config.yaml
n_head: 12
norm_place: "pre"
rope_base: 10000.0
init: "uniform"
init_std_up: 0.0273
lr: 0.000909
schedule: "wsd"
batch_tokens: [65536, 131072, 196608]
steps: 6200
dataset: "wikipedia_en"
Each number is 200 + 30 x the weight over its row's rms, rounded and kept within 0 to 999. Layers, rows and columns count from 0. The size before them is the row's rms in percent of the matrix's.

# q: layer 4 attention query, 768x768, rms 0.042, rows 602-610,666-674,729-737, columns 384-575
# k: layer 4 attention key, 256x768, rms 0.041, rows 217-225, columns 384-575
q729,097,186,202,210,186,195,196,184,161,210,236,199,189,174,234,213,197,183,191,157,182,202,192,215,264,144,187,185,216,188,207,245,224,137,219,180,210,199,212,253,220,199,202,223,210,167,225,209,198,161,168,190,203,230,194,134,246,204,176,201,194,151,191,191,209,240,222,214,204,181,182,150,178,192,171,185,196,230,203,220,190,164,216,183,196,241,222,207,177,238,189,157,152,233,184,182,208,238,201,233,268,199,182,202,190,242,178,213,205,213,221,195,160,213,214,234,207,248,211,205,157,179,178,203,224,229,149,190,154,159,243,231,155,236,219,188,168,196,234,189,194,205,222,236,222,188,223,215,191,217,151,203,210,249,204,199,212,201,198,191,153,185,200,214,198,200,203,194,189,184,189,157,207,237,219,236,179,256,171,243,187,210,153,180,204,163,197,249,217,243,199,246,239
k217,094,179,154,171,208,213,235,222,189,189,235,174,214,252,221,206,210,203,156,167,207,161,261,176,176,201,250,161,162,194,174,215,244,221,176,196,199,182,237,179,169,179,226,203,275,240,189,212,194,182,207,203,203,181,216,191,196,170,224,175,241,165,201,217,130,256,174,183,235,227,149,191,195,237,211,179,224,189,211,229,152,170,201,197,153,229,243,183,175,268,209,206,186,209,200,221,201,174,209,226,220,162,190,165,164,195,230,236,230,158,187,216,146,207,227,187,205,218,155,215,196,140,182,239,230,220,218,237,225,215,151,226,186,191,217,209,173,212,247,221,200,183,189,230,175,214,239,241,231,242,191,192,157,209,236,179,188,212,136,152,199,228,256,192,176,164,192,223,203,155,116,143,198,197,206,230,215,223,204,217,185,177,231,169,216,161,205,166,140,164,262,204,242
q602,082,176,193,206,192,174,198,208,232,228,199,199,195,215,179,176,238,216,238,230,219,207,208,164,189,175,181,188,224,213,241,212,199,208,209,197,175,202,164,182,206,181,231,174,181,171,226,197,193,182,165,180,219,170,154,223,209,213,237,233,173,208,207,239,171,217,174,209,246,216,227,197,183,226,210,183,211,166,199,93,215,174,226,228,165,187,221,184,209,239,216,254,197,174,209,160,230,210,195,248,149,224,218,208,235,186,168,206,133,168,206,208,197,204,187,193,251,176,249,226,253,217,192,190,153,204,192,213,204,142,190,195,196,160,274,180,213,227,231,252,189,180,275,174,126,231,227,221,249,231,242,173,200,190,225,241,189,228,211,202,243,170,228,222,200,191,198,204,189,202,129,200,224,187,158,154,221,169,180,193,198,215,199,194,126,141,127,184,212,200,153,215,180
q666,107,225,156,225,162,225,179,192,196,171,217,235,185,123,162,170,172,189,200,233,214,225,178,168,191,202,181,212,238,231,183,229,163,274,190,209,239,184,181,236,205,228,198,185,170,217,217,170,222,236,173,142,216,211,175,196,224,197,196,226,213,198,171,228,223,186,244,219,227,182,202,180,185,204,233,119,198,222,234,221,201,179,202,165,175,160,220,190,208,192,195,254,258,234,250,190,236,211,171,216,168,249,164,246,153,194,180,224,228,180,241,198,189,226,216,252,235,225,171,222,174,201,215,167,207,155,172,168,219,170,162,137,191,215,187,151,193,206,164,166,219,187,242,217,201,226,181,173,180,227,189,193,216,188,241,189,187,236,199,237,195,229,223,189,212,172,212,204,228,216,141,158,222,212,170,190,197,228,180,194,141,235,210,215,196,151,210,221,260,259,213,158,226
q730,103,216,206,233,143,182,169,218,211,141,205,168,184,214,173,174,201,256,220,231,234,193,191,172,231,214,214,220,149,238,222,165,177,250,235,211,171,191,160,210,210,260,132,169,202,214,163,176,216,214,199,187,212,225,208,232,230,229,192,199,204,219,212,208,156,175,214,219,177,215,217,217,158,198,176,179,199,250,219,217,220,130,209,218,210,166,243,131,194,232,219,177,198,244,223,223,200,156,202,257,201,161,199,210,226,193,194,216,193,163,204,189,164,184,213,235,174,215,191,187,215,202,236,145,224,177,235,174,181,186,120,186,205,206,260,259,266,238,182,147,195,210,298,229,172,157,154,148,139,210,206,190,200,263,195,263,225,209,179,192,220,150,218,177,161,231,204,165,207,213,174,188,160,180,174,215,209,185,194,206,223,228,207,199,191,178,206,238,167,238,197,174,184
k218,103,141,212,279,187,174,149,236,193,185,191,225,177,202,172,199,204,174,195,243,201,197,185,173,184,170,215,211,187,182,181,223,248,192,205,272,250,178,151,203,203,199,207,211,200,191,146,203,206,172,198,212,199,184,233,189,175,222,208,179,211,231,200,210,167,194,189,180,200,198,223,242,167,188,227,202,215,219,237,194,248,206,197,180,210,239,143,220,226,180,181,215,187,168,246,181,168,154,209,184,211,172,218,231,257,239,146,221,191,176,191,240,237,167,193,203,219,193,184,228,227,210,191,134,237,227,217,184,167,202,236,202,146,211,248,204,138,132,170,152,198,185,177,194,164,270,220,183,194,201,193,205,193,110,215,216,231,247,163,224,208,194,234,215,191,207,209,159,225,196,252,237,171,226,194,200,183,195,194,159,222,232,220,158,230,151,219,200,148,209,160,144,212
q603,085,198,206,168,224,222,249,184,151,198,202,221,239,169,166,171,235,319,215,197,185,261,215,162,219,197,205,166,183,184,266,185,190,178,193,221,145,220,167,219,141,147,189,142,211,233,178,197,236,154,172,226,240,178,163,179,187,194,178,144,239,220,208,200,219,196,135,215,131,171,217,160,236,208,237,205,197,172,193,170,177,186,186,181,208,139,171,183,167,221,216,216,205,189,224,181,204,229,228,163,220,191,177,226,195,185,203,181,196,268,214,248,202,215,220,192,209,222,187,198,192,225,227,188,176,229,149,171,191,243,203,188,172,196,196,162,206,189,272,229,265,174,209,233,201,173,160,156,170,229,181,175,247,236,234,181,177,170,221,239,183,210,234,109,230,181,217,201,235,220,204,173,188,174,187,162,139,233,204,207,241,191,226,222,185,225,167,228,196,204,194,164,187
q667,109,204,165,266,196,203,229,205,192,235,186,205,237,196,140,177,181,203,169,205,187,183,227,213,128,215,189,183,193,177,181,221,251,144,191,267,209,192,171,184,116,178,224,133,169,202,264,148,206,193,185,229,238,124,202,192,160,226,167,176,220,206,208,163,151,220,185,183,184,196,181,171,231,172,252,232,239,183,224,216,163,193,207,214,201,202,185,208,197,160,218,187,141,219,206,224,144,192,219,145,183,188,210,201,192,244,200,193,207,211,219,193,220,225,179,194,160,169,179,218,193,184,230,198,219,193,208,203,162,216,223,263,197,145,186,204,160,205,191,218,175,161,176,189,239,238,166,193,201,221,199,242,208,193,233,148,229,207,173,233,212,229,234,198,226,220,186,236,202,140,200,206,221,203,179,178,198,133,208,206,178,219,227,214,231,200,196,180,197,151,223,188,216
q731,101,174,180,209,190,201,182,208,215,172,218,239,210,234,163,230,173,223,125,156,176,254,217,151,176,270,219,176,186,216,175,225,242,192,194,220,198,203,159,178,168,262,235,158,228,159,253,168,162,218,227,194,186,200,212,226,185,229,200,199,200,184,220,138,171,243,179,216,216,220,256,173,137,190,225,215,224,173,181,218,159,210,202,204,147,182,191,198,163,139,97,193,176,209,202,194,214,235,217,221,197,208,202,220,180,174,218,182,230,118,201,213,178,204,150,214,208,212,193,159,166,214,171,199,180,254,197,245,233,247,192,189,229,191,199,168,218,203,175,211,195,244,202,227,144,234,211,221,192,176,179,220,246,247,134,200,194,183,207,164,216,218,204,205,245,214,170,227,207,247,227,205,184,187,267,154,236,183,184,191,190,222,174,172,237,158,196,187,221,218,191,179,182
k219,097,201,204,213,153,168,186,220,210,182,304,193,162,202,203,204,182,202,185,160,214,170,223,226,155,211,186,194,187,249,225,192,222,170,201,189,234,177,238,189,190,234,253,220,228,217,185,160,208,198,185,191,183,229,217,230,222,212,186,203,252,184,195,200,153,214,183,210,207,226,190,216,220,252,224,170,145,241,165,212,185,161,170,179,172,170,198,215,144,219,191,194,185,235,215,217,222,258,226,201,182,162,181,152,188,226,174,188,215,171,246,286,174,190,173,225,180,195,244,223,230,221,230,244,189,223,275,176,248,187,176,115,210,172,221,218,183,239,167,230,147,221,236,186,229,191,194,172,179,226,178,236,197,215,198,257,144,175,218,220,210,204,148,211,195,182,208,224,157,205,171,225,195,183,212,166,255,165,210,259,168,178,196,230,178,201,221,215,204,258,230,210,197
q604,086,221,185,218,246,190,214,186,207,229,171,201,211,193,203,209,196,228,182,205,204,189,242,247,180,248,191,206,135,259,175,205,216,258,196,149,188,228,215,224,146,195,217,198,217,214,198,178,156,190,227,246,185,156,186,183,228,240,174,203,188,189,175,196,241,249,232,211,198,155,219,155,183,203,182,261,215,213,226,167,243,182,213,249,182,138,209,184,177,181,226,166,178,215,229,199,182,198,230,251,182,205,169,157,249,163,159,213,169,154,204,181,241,233,198,201,161,259,179,246,227,150,192,230,200,204,224,215,220,209,273,159,206,200,127,169,233,193,210,177,169,174,156,169,202,250,183,203,199,182,165,210,125,195,151,222,230,212,191,190,221,197,192,202,209,211,171,209,266,184,265,189,218,238,182,233,125,185,180,185,168,207,195,181,208,217,226,209,152,166,209,204,231
q668,105,191,205,173,196,201,187,175,148,215,194,266,193,190,186,229,186,224,252,188,230,188,194,241,203,206,174,167,165,238,263,161,170,184,208,183,270,204,212,209,167,197,205,210,197,190,207,120,155,176,218,240,173,211,166,208,196,187,203,220,190,234,248,210,168,191,162,193,192,165,197,160,189,237,188,237,154,268,175,158,185,181,136,184,236,227,216,185,165,199,182,165,199,171,205,197,178,182,145,221,213,203,191,203,188,214,227,263,194,154,224,208,147,227,209,182,225,197,185,231,199,225,167,161,157,207,196,124,222,242,223,246,194,212,190,226,216,188,204,184,220,208,183,160,168,179,163,213,176,229,173,197,213,193,212,239,179,193,191,206,216,207,213,156,237,229,212,226,264,105,228,213,221,187,196,178,247,205,172,174,183,207,195,199,197,221,208,206,191,225,188,247,201
q732,103,198,157,151,162,257,204,188,195,189,157,226,207,144,221,217,210,178,237,265,230,225,186,185,201,217,159,214,144,202,185,237,216,284,243,195,201,159,175,199,185,179,206,215,217,197,181,248,164,215,196,178,211,205,223,243,211,159,187,231,169,192,259,198,211,204,198,211,176,227,192,207,181,241,168,203,176,194,217,174,186,200,218,202,228,201,231,213,168,203,188,216,267,180,206,149,221,201,168,240,211,210,231,207,181,234,182,203,213,119,229,189,238,202,186,228,238,172,144,216,241,209,228,126,186,237,173,213,197,258,200,176,213,268,223,176,222,217,138,191,182,203,178,211,148,141,202,182,195,209,231,213,226,201,196,196,146,216,239,233,184,177,184,214,249,217,203,189,184,203,125,208,239,191,262,220,169,240,174,199,213,187,198,179,184,238,213,229,237,202,185,121,181
k220,097,224,210,216,166,218,183,184,227,212,194,211,169,185,207,236,202,201,182,212,201,198,187,212,198,258,211,164,180,159,246,172,176,237,221,196,232,169,174,230,256,198,177,198,203,126,209,231,146,155,175,144,198,134,198,206,187,171,201,202,241,202,157,214,197,187,193,192,233,193,186,196,240,207,198,158,229,149,269,226,186,186,223,199,157,241,184,194,186,229,197,234,204,212,240,172,210,143,204,211,196,193,242,182,241,217,176,234,255,144,169,193,203,165,154,209,186,222,169,172,222,251,212,207,177,208,165,165,174,175,180,209,152,265,223,206,185,167,195,203,263,224,217,189,126,202,206,232,262,203,235,209,197,220,195,175,282,217,152,243,181,212,192,259,190,181,257,160,192,185,150,200,215,164,197,201,237,199,213,164,182,149,185,214,147,185,226,204,217,212,220,165,218
q605,090,187,228,170,245,213,187,122,181,234,194,150,233,219,205,204,254,161,157,146,162,218,209,161,208,216,217,217,227,189,187,159,227,206,194,213,204,229,195,209,173,226,241,130,187,225,166,216,200,173,224,194,202,189,196,121,237,288,161,204,154,137,228,212,220,177,219,124,204,187,241,219,197,186,193,263,193,235,165,211,200,245,203,235,157,195,222,195,206,189,202,162,185,189,216,264,167,253,189,191,264,210,189,220,171,204,165,180,178,252,170,217,218,242,198,252,173,157,164,196,231,173,170,137,226,208,282,201,161,205,183,203,202,198,200,186,206,162,214,205,216,210,153,216,232,165,188,200,205,180,207,197,175,178,174,241,180,191,191,217,177,138,236,252,161,232,238,187,204,157,230,233,190,166,148,180,208,182,151,205,209,237,206,152,172,227,194,200,185,189,190,216,167
q669,106,204,228,224,205,200,202,218,187,204,194,168,214,221,172,222,209,162,243,187,174,160,222,216,192,206,229,230,220,211,274,227,207,179,148,248,213,169,204,169,240,258,198,208,224,210,194,146,150,180,225,198,204,192,239,220,226,200,186,198,145,181,213,174,184,196,173,204,203,191,181,188,218,164,188,161,168,212,187,140,215,200,189,178,160,171,212,267,267,192,199,252,172,186,208,186,186,220,192,181,183,169,222,190,174,210,237,223,198,243,127,200,199,244,244,229,165,228,190,131,257,197,181,229,192,206,162,168,194,181,167,282,214,165,151,164,194,240,185,204,230,179,247,228,226,153,221,174,192,178,237,160,254,188,187,220,256,219,177,235,166,204,205,169,207,160,267,168,232,193,186,231,135,129,173,243,177,172,186,161,192,242,172,227,230,226,232,174,174,190,152,238,195
q733,099,191,168,245,187,219,238,208,211,265,178,169,233,221,181,155,192,210,271,153,193,143,174,210,183,218,209,235,174,199,217,207,181,208,216,269,208,244,153,210,175,208,186,160,149,220,166,157,204,176,213,158,184,165,214,174,217,214,182,225,198,226,180,227,207,142,208,197,217,162,204,189,187,192,212,180,209,206,239,153,210,214,196,207,214,230,255,198,199,229,262,149,217,144,182,248,201,208,200,157,221,189,182,185,196,254,234,154,199,259,157,193,233,174,231,214,198,165,174,206,159,197,192,258,205,235,188,186,211,182,195,213,179,178,240,243,173,253,201,159,219,210,267,247,182,157,91,199,190,208,207,138,193,232,156,228,195,173,149,269,208,189,174,190,181,237,240,186,199,194,252,218,222,194,157,211,201,206,232,182,200,204,225,230,155,215,172,188,161,206,190,123,199
k221,094,203,132,190,196,188,202,167,177,172,221,234,172,179,199,239,179,150,172,228,208,240,154,256,191,263,182,157,218,196,227,196,233,159,181,228,216,217,196,170,182,235,148,190,207,191,239,240,161,221,260,189,216,223,177,219,218,171,213,172,181,236,207,216,182,177,219,192,239,185,187,217,161,190,209,235,203,239,165,159,248,187,172,159,181,199,190,175,195,200,198,155,214,202,216,187,205,137,145,267,267,206,191,207,160,187,198,185,224,196,186,170,157,199,171,186,175,233,172,218,208,214,231,199,225,187,162,253,208,199,170,157,135,184,211,230,218,238,173,221,211,230,176,218,155,167,188,208,151,200,184,266,159,235,178,254,165,197,162,171,189,179,149,191,185,183,164,209,208,147,160,227,250,206,187,186,165,229,195,181,179,142,217,228,196,185,173,210,155,172,221,206,142
q606,096,262,210,185,197,222,168,208,178,191,195,194,243,180,184,204,167,169,247,195,224,190,168,177,179,197,236,176,169,154,133,215,205,244,171,200,189,114,220,224,141,206,235,190,221,214,219,245,193,229,172,136,215,232,241,204,189,202,209,231,192,205,147,240,252,220,182,238,153,176,188,227,187,284,221,215,166,201,198,170,228,212,237,208,247,195,222,200,155,217,221,219,226,183,210,210,226,183,198,181,145,188,158,166,178,206,226,171,201,193,175,231,217,208,177,161,182,200,214,209,231,198,216,173,210,234,203,236,179,171,275,191,202,196,244,209,179,209,246,205,169,197,201,170,251,189,253,231,181,222,212,182,256,170,183,192,190,218,217,249,168,168,207,147,200,171,217,205,238,195,259,187,203,240,223,169,242,182,233,221,197,159,235,216,157,220,230,186,175,207,213,191,167
q670,094,193,173,244,218,181,246,205,218,181,218,179,276,192,157,212,253,214,231,225,154,206,124,191,217,229,282,196,176,213,211,202,239,199,212,197,203,186,204,207,171,207,240,184,280,228,264,214,199,238,180,255,163,239,165,261,209,95,198,209,228,213,162,259,172,221,180,215,199,210,180,147,176,192,219,190,190,175,180,169,242,219,202,232,146,175,204,193,229,231,232,204,182,204,189,246,206,233,214,183,174,172,152,199,210,219,212,222,172,218,182,227,242,191,164,205,218,209,162,188,251,223,205,142,245,172,209,214,225,184,239,218,205,172,185,146,168,224,253,220,172,200,192,158,193,192,196,154,176,209,258,225,224,199,206,182,248,163,181,193,226,182,214,199,189,221,205,196,186,284,201,176,199,167,155,196,200,203,218,177,256,179,236,213,177,172,231,193,213,214,220,187,199
q734,107,217,154,173,231,205,168,210,193,215,207,219,206,237,184,204,193,192,255,222,224,205,176,137,194,162,185,222,158,239,246,136,195,237,244,183,204,145,231,218,146,186,185,183,230,207,210,199,207,222,219,169,184,197,224,197,173,227,197,179,183,214,222,205,183,204,260,205,218,189,233,212,175,220,203,192,182,161,154,180,192,160,213,142,212,174,161,207,142,227,230,213,181,169,172,176,222,222,182,220,215,245,206,195,222,248,198,217,198,207,200,230,209,264,206,197,238,223,164,212,221,209,243,190,222,188,190,171,202,144,213,185,203,178,199,202,177,174,230,183,158,146,182,165,187,207,117,181,132,179,177,218,220,207,166,183,160,199,173,221,174,204,215,191,245,248,160,142,212,211,183,318,128,196,218,173,216,225,245,241,160,248,206,168,174,226,192,217,191,184,243,198,231
k222,101,241,239,156,226,221,188,199,226,212,198,169,172,239,201,229,201,198,133,210,192,223,196,158,204,253,210,193,241,192,187,218,213,283,117,218,219,167,214,213,234,210,257,190,161,206,166,172,173,195,218,168,163,159,211,212,196,188,174,142,151,215,186,224,230,218,247,195,228,215,140,215,187,215,168,199,208,171,252,229,179,186,201,213,183,211,193,210,187,209,144,182,155,164,168,180,194,139,170,188,205,180,230,177,186,207,204,237,176,186,170,178,210,207,180,177,168,245,161,132,232,165,171,190,167,252,168,178,196,173,101,213,208,209,203,203,276,232,237,182,177,196,194,235,186,204,192,185,248,186,196,230,235,210,191,244,168,180,147,214,208,201,213,196,240,195,248,172,164,241,220,246,149,216,221,214,207,223,239,232,149,216,152,194,163,228,232,210,205,169,183,159,201
q607,095,208,219,200,190,209,170,187,227,219,169,172,213,222,203,191,148,216,217,182,182,201,217,221,196,229,200,198,238,215,164,213,198,133,182,177,165,159,187,215,203,207,166,225,185,243,172,186,216,203,173,167,230,218,90,198,176,202,222,220,251,168,219,235,263,209,208,224,219,189,221,208,189,234,218,137,105,192,153,210,198,235,161,197,219,246,185,207,204,247,251,205,231,224,205,194,280,226,197,110,189,203,193,185,153,220,179,182,175,227,178,250,253,147,191,197,190,195,188,189,187,147,183,213,142,220,214,275,175,244,218,146,232,169,125,181,197,233,211,229,251,228,153,202,215,211,166,201,207,200,196,196,207,179,191,178,195,194,195,186,231,241,222,194,205,209,154,168,193,208,191,169,228,199,210,218,199,192,180,225,205,152,203,243,229,191,182,200,218,208,216,186,206
q671,103,134,226,243,219,217,223,201,210,158,152,228,228,183,140,253,229,208,238,174,184,234,197,230,191,184,198,198,195,224,238,228,221,239,190,268,154,226,206,171,223,167,196,215,150,192,192,179,206,182,268,220,235,239,219,230,293,177,173,187,188,192,248,194,215,182,190,175,244,198,242,191,201,187,152,171,223,228,218,188,208,206,221,223,214,187,229,196,224,227,184,203,193,167,165,193,217,217,191,199,138,227,167,213,235,198,209,177,207,214,242,261,222,203,263,238,164,182,193,168,200,173,204,172,228,197,243,171,210,319,223,164,237,214,173,212,211,205,155,179,220,248,236,229,219,233,191,195,224,223,287,196,193,291,194,228,195,207,250,174,182,217,274,168,176,187,179,188,274,189,222,187,162,192,212,207,167,172,211,174,162,209,132,211,198,202,196,166,167,212,206,212,204
q735,108,195,170,218,192,192,238,242,208,204,222,207,153,219,148,228,188,179,167,193,172,194,249,238,152,199,245,261,206,215,145,190,277,285,188,179,190,168,211,228,251,189,249,190,209,190,184,181,177,224,180,152,193,196,211,226,176,209,198,183,188,208,165,182,196,253,191,210,215,191,214,215,213,202,196,203,227,177,200,208,142,228,165,130,250,188,164,190,171,203,253,210,204,225,262,171,208,162,236,225,175,229,214,195,260,218,216,184,161,243,199,271,212,192,167,216,119,235,234,184,195,156,219,221,118,204,208,222,145,206,240,159,206,145,207,209,177,193,186,208,259,199,201,210,179,218,168,242,172,183,228,189,218,237,239,179,226,190,224,191,195,262,230,200,186,203,185,218,232,214,227,198,180,240,189,183,259,150,158,204,223,214,185,148,187,180,162,208,229,180,235,241,210
k223,099,215,194,234,215,200,226,208,220,223,244,248,254,222,188,190,166,218,255,172,231,206,207,154,188,168,169,143,202,198,187,213,152,211,181,201,212,186,191,189,201,208,221,206,160,212,178,170,221,177,171,193,196,191,239,234,205,174,173,231,220,155,180,133,228,256,195,197,204,246,212,207,217,150,220,192,201,193,196,226,215,235,201,232,269,189,180,148,142,179,236,175,247,187,238,182,152,226,210,246,168,181,116,248,191,237,240,180,207,233,213,200,173,173,197,185,182,196,234,235,207,256,207,150,223,150,149,221,119,184,207,160,152,177,200,216,190,180,168,260,251,223,211,238,238,167,219,187,199,228,236,127,253,180,217,175,202,171,200,212,226,187,202,210,216,210,221,221,247,239,168,239,185,176,209,228,241,212,171,208,183,149,170,265,191,190,220,198,171,204,161,176,210
q608,102,210,193,175,184,141,186,195,157,188,227,274,225,209,213,221,204,275,190,168,211,150,162,146,202,196,181,185,229,187,215,217,199,231,193,175,180,213,178,199,177,144,221,206,184,154,218,185,189,167,197,204,219,170,193,202,252,183,179,253,224,198,194,143,197,166,218,176,175,225,221,215,200,228,211,128,188,206,210,208,219,197,182,213,253,173,211,195,182,182,206,224,208,213,210,241,238,212,167,204,195,191,229,207,174,201,212,226,162,192,192,223,212,210,207,238,256,166,233,210,177,198,246,157,173,211,183,229,195,179,242,197,180,194,247,236,196,238,199,226,152,204,201,166,175,163,194,201,211,212,156,182,178,194,201,245,202,237,231,185,179,156,181,172,180,231,246,180,217,197,202,215,206,201,188,204,224,190,121,202,236,157,206,178,186,186,250,215,239,184,234,220,183
q672,105,208,212,154,185,162,176,202,172,231,192,192,174,189,226,173,160,244,177,253,199,190,198,157,200,162,185,245,218,178,209,213,127,149,246,155,216,219,185,196,156,216,143,230,183,221,191,192,211,220,196,198,183,214,175,185,213,210,241,232,156,158,189,191,199,190,172,184,234,191,223,224,228,169,177,206,198,215,199,163,241,261,264,177,189,190,240,228,186,170,210,182,218,182,215,225,196,195,210,217,191,147,164,165,171,158,189,216,192,247,226,170,233,175,224,183,239,164,167,206,188,203,224,221,120,205,137,180,203,213,176,176,203,223,233,192,266,225,201,152,214,276,207,221,199,179,167,255,218,191,181,178,161,171,155,265,218,167,208,180,145,172,181,220,229,172,189,201,214,218,150,202,245,219,238,174,200,202,197,204,177,203,241,172,198,256,164,164,204,226,222,219,249
q736,104,213,204,191,238,167,230,181,202,194,199,225,164,159,251,208,220,200,250,220,256,210,130,177,194,158,237,214,159,197,221,210,184,177,228,174,209,199,202,193,143,200,169,203,174,216,163,209,229,214,161,178,181,234,182,217,175,220,197,198,163,152,245,203,181,224,219,170,141,240,127,228,216,200,157,210,138,184,230,162,211,228,220,184,155,179,202,183,218,197,238,174,177,223,211,190,264,169,206,192,230,201,217,146,179,193,199,232,196,206,251,212,281,231,211,202,226,204,190,202,155,179,245,217,193,180,158,160,165,176,207,164,211,242,208,197,237,261,265,192,208,211,208,191,174,222,282,208,226,205,203,197,138,187,179,231,204,214,202,223,162,232,143,177,181,185,195,196,210,206,195,191,186,174,171,239,161,142,253,256,170,187,274,231,169,187,211,229,230,185,229,211,208
k224,105,148,236,215,164,167,209,171,209,202,143,268,197,198,206,172,200,246,197,205,199,186,200,213,253,159,159,207,145,175,183,186,159,163,214,214,164,172,204,182,144,179,183,180,198,181,214,235,220,124,187,184,249,168,156,210,154,205,154,225,191,242,221,256,182,206,261,228,216,151,161,180,170,239,139,249,192,175,195,220,179,151,216,230,193,193,175,211,231,197,209,145,226,263,198,208,191,201,217,217,225,164,143,202,177,212,193,197,252,205,169,217,156,167,205,222,249,167,180,177,177,228,200,106,170,171,229,221,163,181,209,186,192,155,235,184,183,257,177,229,224,225,196,203,198,228,210,231,171,186,134,199,177,236,192,264,171,198,138,175,248,188,181,219,208,197,191,189,260,224,220,233,211,187,219,185,209,233,215,217,186,189,200,232,194,179,231,188,202,163,172,201,163
q609,097,192,192,209,200,205,232,211,181,194,190,200,249,203,174,191,236,153,181,182,142,223,205,187,200,211,168,214,174,203,190,200,223,230,213,186,147,223,167,144,218,240,216,212,225,201,279,285,183,259,218,235,183,184,210,191,238,194,215,197,171,216,223,197,200,235,202,212,238,216,209,203,244,228,248,250,228,207,225,198,223,233,215,218,194,195,212,227,195,186,272,196,196,188,210,210,280,238,187,230,189,220,203,151,219,166,217,141,205,221,198,243,159,172,193,227,185,188,204,172,198,148,148,246,193,208,165,175,202,217,207,180,268,215,201,182,239,185,191,160,226,187,183,230,174,219,178,219,179,201,219,257,201,214,169,209,164,171,186,214,193,172,231,167,223,184,210,177,175,183,166,149,176,172,252,163,224,255,134,187,237,241,188,188,200,243,170,196,213,204,174,177,164
q673,107,176,164,268,194,217,201,212,187,201,213,165,213,178,211,221,174,215,192,176,166,227,234,170,168,229,165,181,191,225,205,150,177,201,169,198,176,200,211,183,217,179,168,214,248,228,206,203,215,216,189,186,208,204,197,235,241,172,182,223,179,208,230,242,228,156,206,191,195,218,228,187,163,198,208,253,193,188,184,184,206,183,179,180,197,221,271,193,134,210,175,210,226,170,168,211,207,198,180,190,144,231,270,197,222,220,243,189,195,176,261,173,195,215,187,195,227,187,183,235,221,156,191,151,168,191,221,197,206,264,209,223,265,215,237,181,200,219,180,243,232,192,197,221,260,211,203,216,194,244,222,269,204,194,209,191,231,218,229,182,178,180,276,161,236,230,188,241,170,225,136,147,168,155,259,181,227,232,186,196,153,198,181,182,216,260,195,191,216,186,249,210,170
q737,098,205,156,184,178,165,170,215,144,193,201,214,209,164,267,216,190,184,190,183,213,252,193,149,197,183,197,193,193,206,155,251,188,199,188,226,190,170,160,258,243,266,192,238,239,207,225,226,145,148,226,185,215,200,217,185,251,223,231,223,173,132,180,228,203,241,234,195,139,251,236,194,201,241,217,223,168,174,185,162,171,229,179,188,177,163,278,197,206,172,162,230,190,197,148,198,242,229,152,170,237,244,224,157,246,200,188,201,158,208,211,159,176,236,154,226,174,172,153,251,207,220,204,190,230,192,198,265,239,202,254,171,162,210,241,235,200,220,149,209,214,165,212,171,185,217,231,249,169,183,228,250,182,191,198,226,213,152,213,199,206,171,238,158,257,212,217,196,184,201,142,197,220,150,223,153,211,199,150,173,199,246,206,186,168,253,220,205,295,187,196,216,208
k225,103,240,181,208,181,194,147,229,198,194,193,183,213,201,196,178,213,184,188,227,224,189,223,219,214,149,178,168,199,220,217,279,165,120,238,219,219,216,169,223,201,206,163,203,209,230,253,167,207,196,224,238,229,148,237,185,209,260,212,208,202,175,238,203,194,181,236,231,206,175,198,203,167,174,212,228,181,265,254,230,180,251,260,208,182,177,208,156,171,189,237,151,167,165,200,169,188,192,187,191,161,236,212,193,234,199,156,235,192,200,185,234,264,203,215,193,232,181,210,176,204,219,179,129,188,198,205,199,156,174,248,222,164,149,267,221,178,213,195,194,214,108,138,217,139,214,215,251,248,174,161,208,248,176,180,215,226,225,115,180,170,214,185,248,217,190,195,219,184,191,238,174,176,201,186,105,145,191,157,231,245,198,204,232,168,158,228,218,216,179,159,224,215
q610,103,178,156,194,242,170,184,247,227,213,182,204,148,183,209,219,143,216,159,201,154,196,191,240,184,191,230,208,175,220,251,215,195,169,207,194,219,161,245,175,186,209,122,211,169,158,245,190,195,250,252,232,185,241,173,204,209,186,179,215,218,183,257,238,208,208,219,223,231,194,168,230,185,180,138,243,226,221,198,169,257,158,208,237,174,225,250,196,143,203,192,189,205,188,214,197,179,225,149,233,302,148,230,237,210,216,184,215,216,166,172,158,158,236,199,179,181,211,208,231,188,233,193,246,208,216,234,179,201,221,129,199,206,211,216,244,240,201,207,156,209,227,217,229,216,181,215,187,200,226,244,187,177,231,219,233,189,161,222,221,141,168,179,194,209,248,202,232,178,189,210,221,191,234,175,231,204,169,171,228,226,237,217,233,180,251,175,244,197,243,253,176,202
q674,090,250,147,192,221,235,212,139,200,166,133,233,186,184,210,151,185,231,227,226,155,197,172,182,199,207,206,178,218,177,180,170,173,195,198,215,205,217,284,192,194,211,192,249,171,121,199,263,193,254,235,140,204,251,213,180,223,173,252,234,222,257,186,199,181,242,205,212,176,188,194,231,242,186,162,183,186,260,222,236,219,158,222,220,214,176,242,226,218,193,236,161,174,184,198,206,202,198,242,163,236,192,228,187,204,166,192,213,137,177,151,183,161,158,172,160,163,188,250,235,199,160,194,236,195,187,232,132,200,218,249,191,182,242,307,221,231,211,226,182,193,214,194,164,222,198,237,206,199,176,245,177,202,227,247,208,197,186,183,185,223,253,135,201,184,184,194,179,200,184,174,209,217,158,203,230,229,172,185,238,216,170,218,227,285,223,244,204,169,271,230,204,221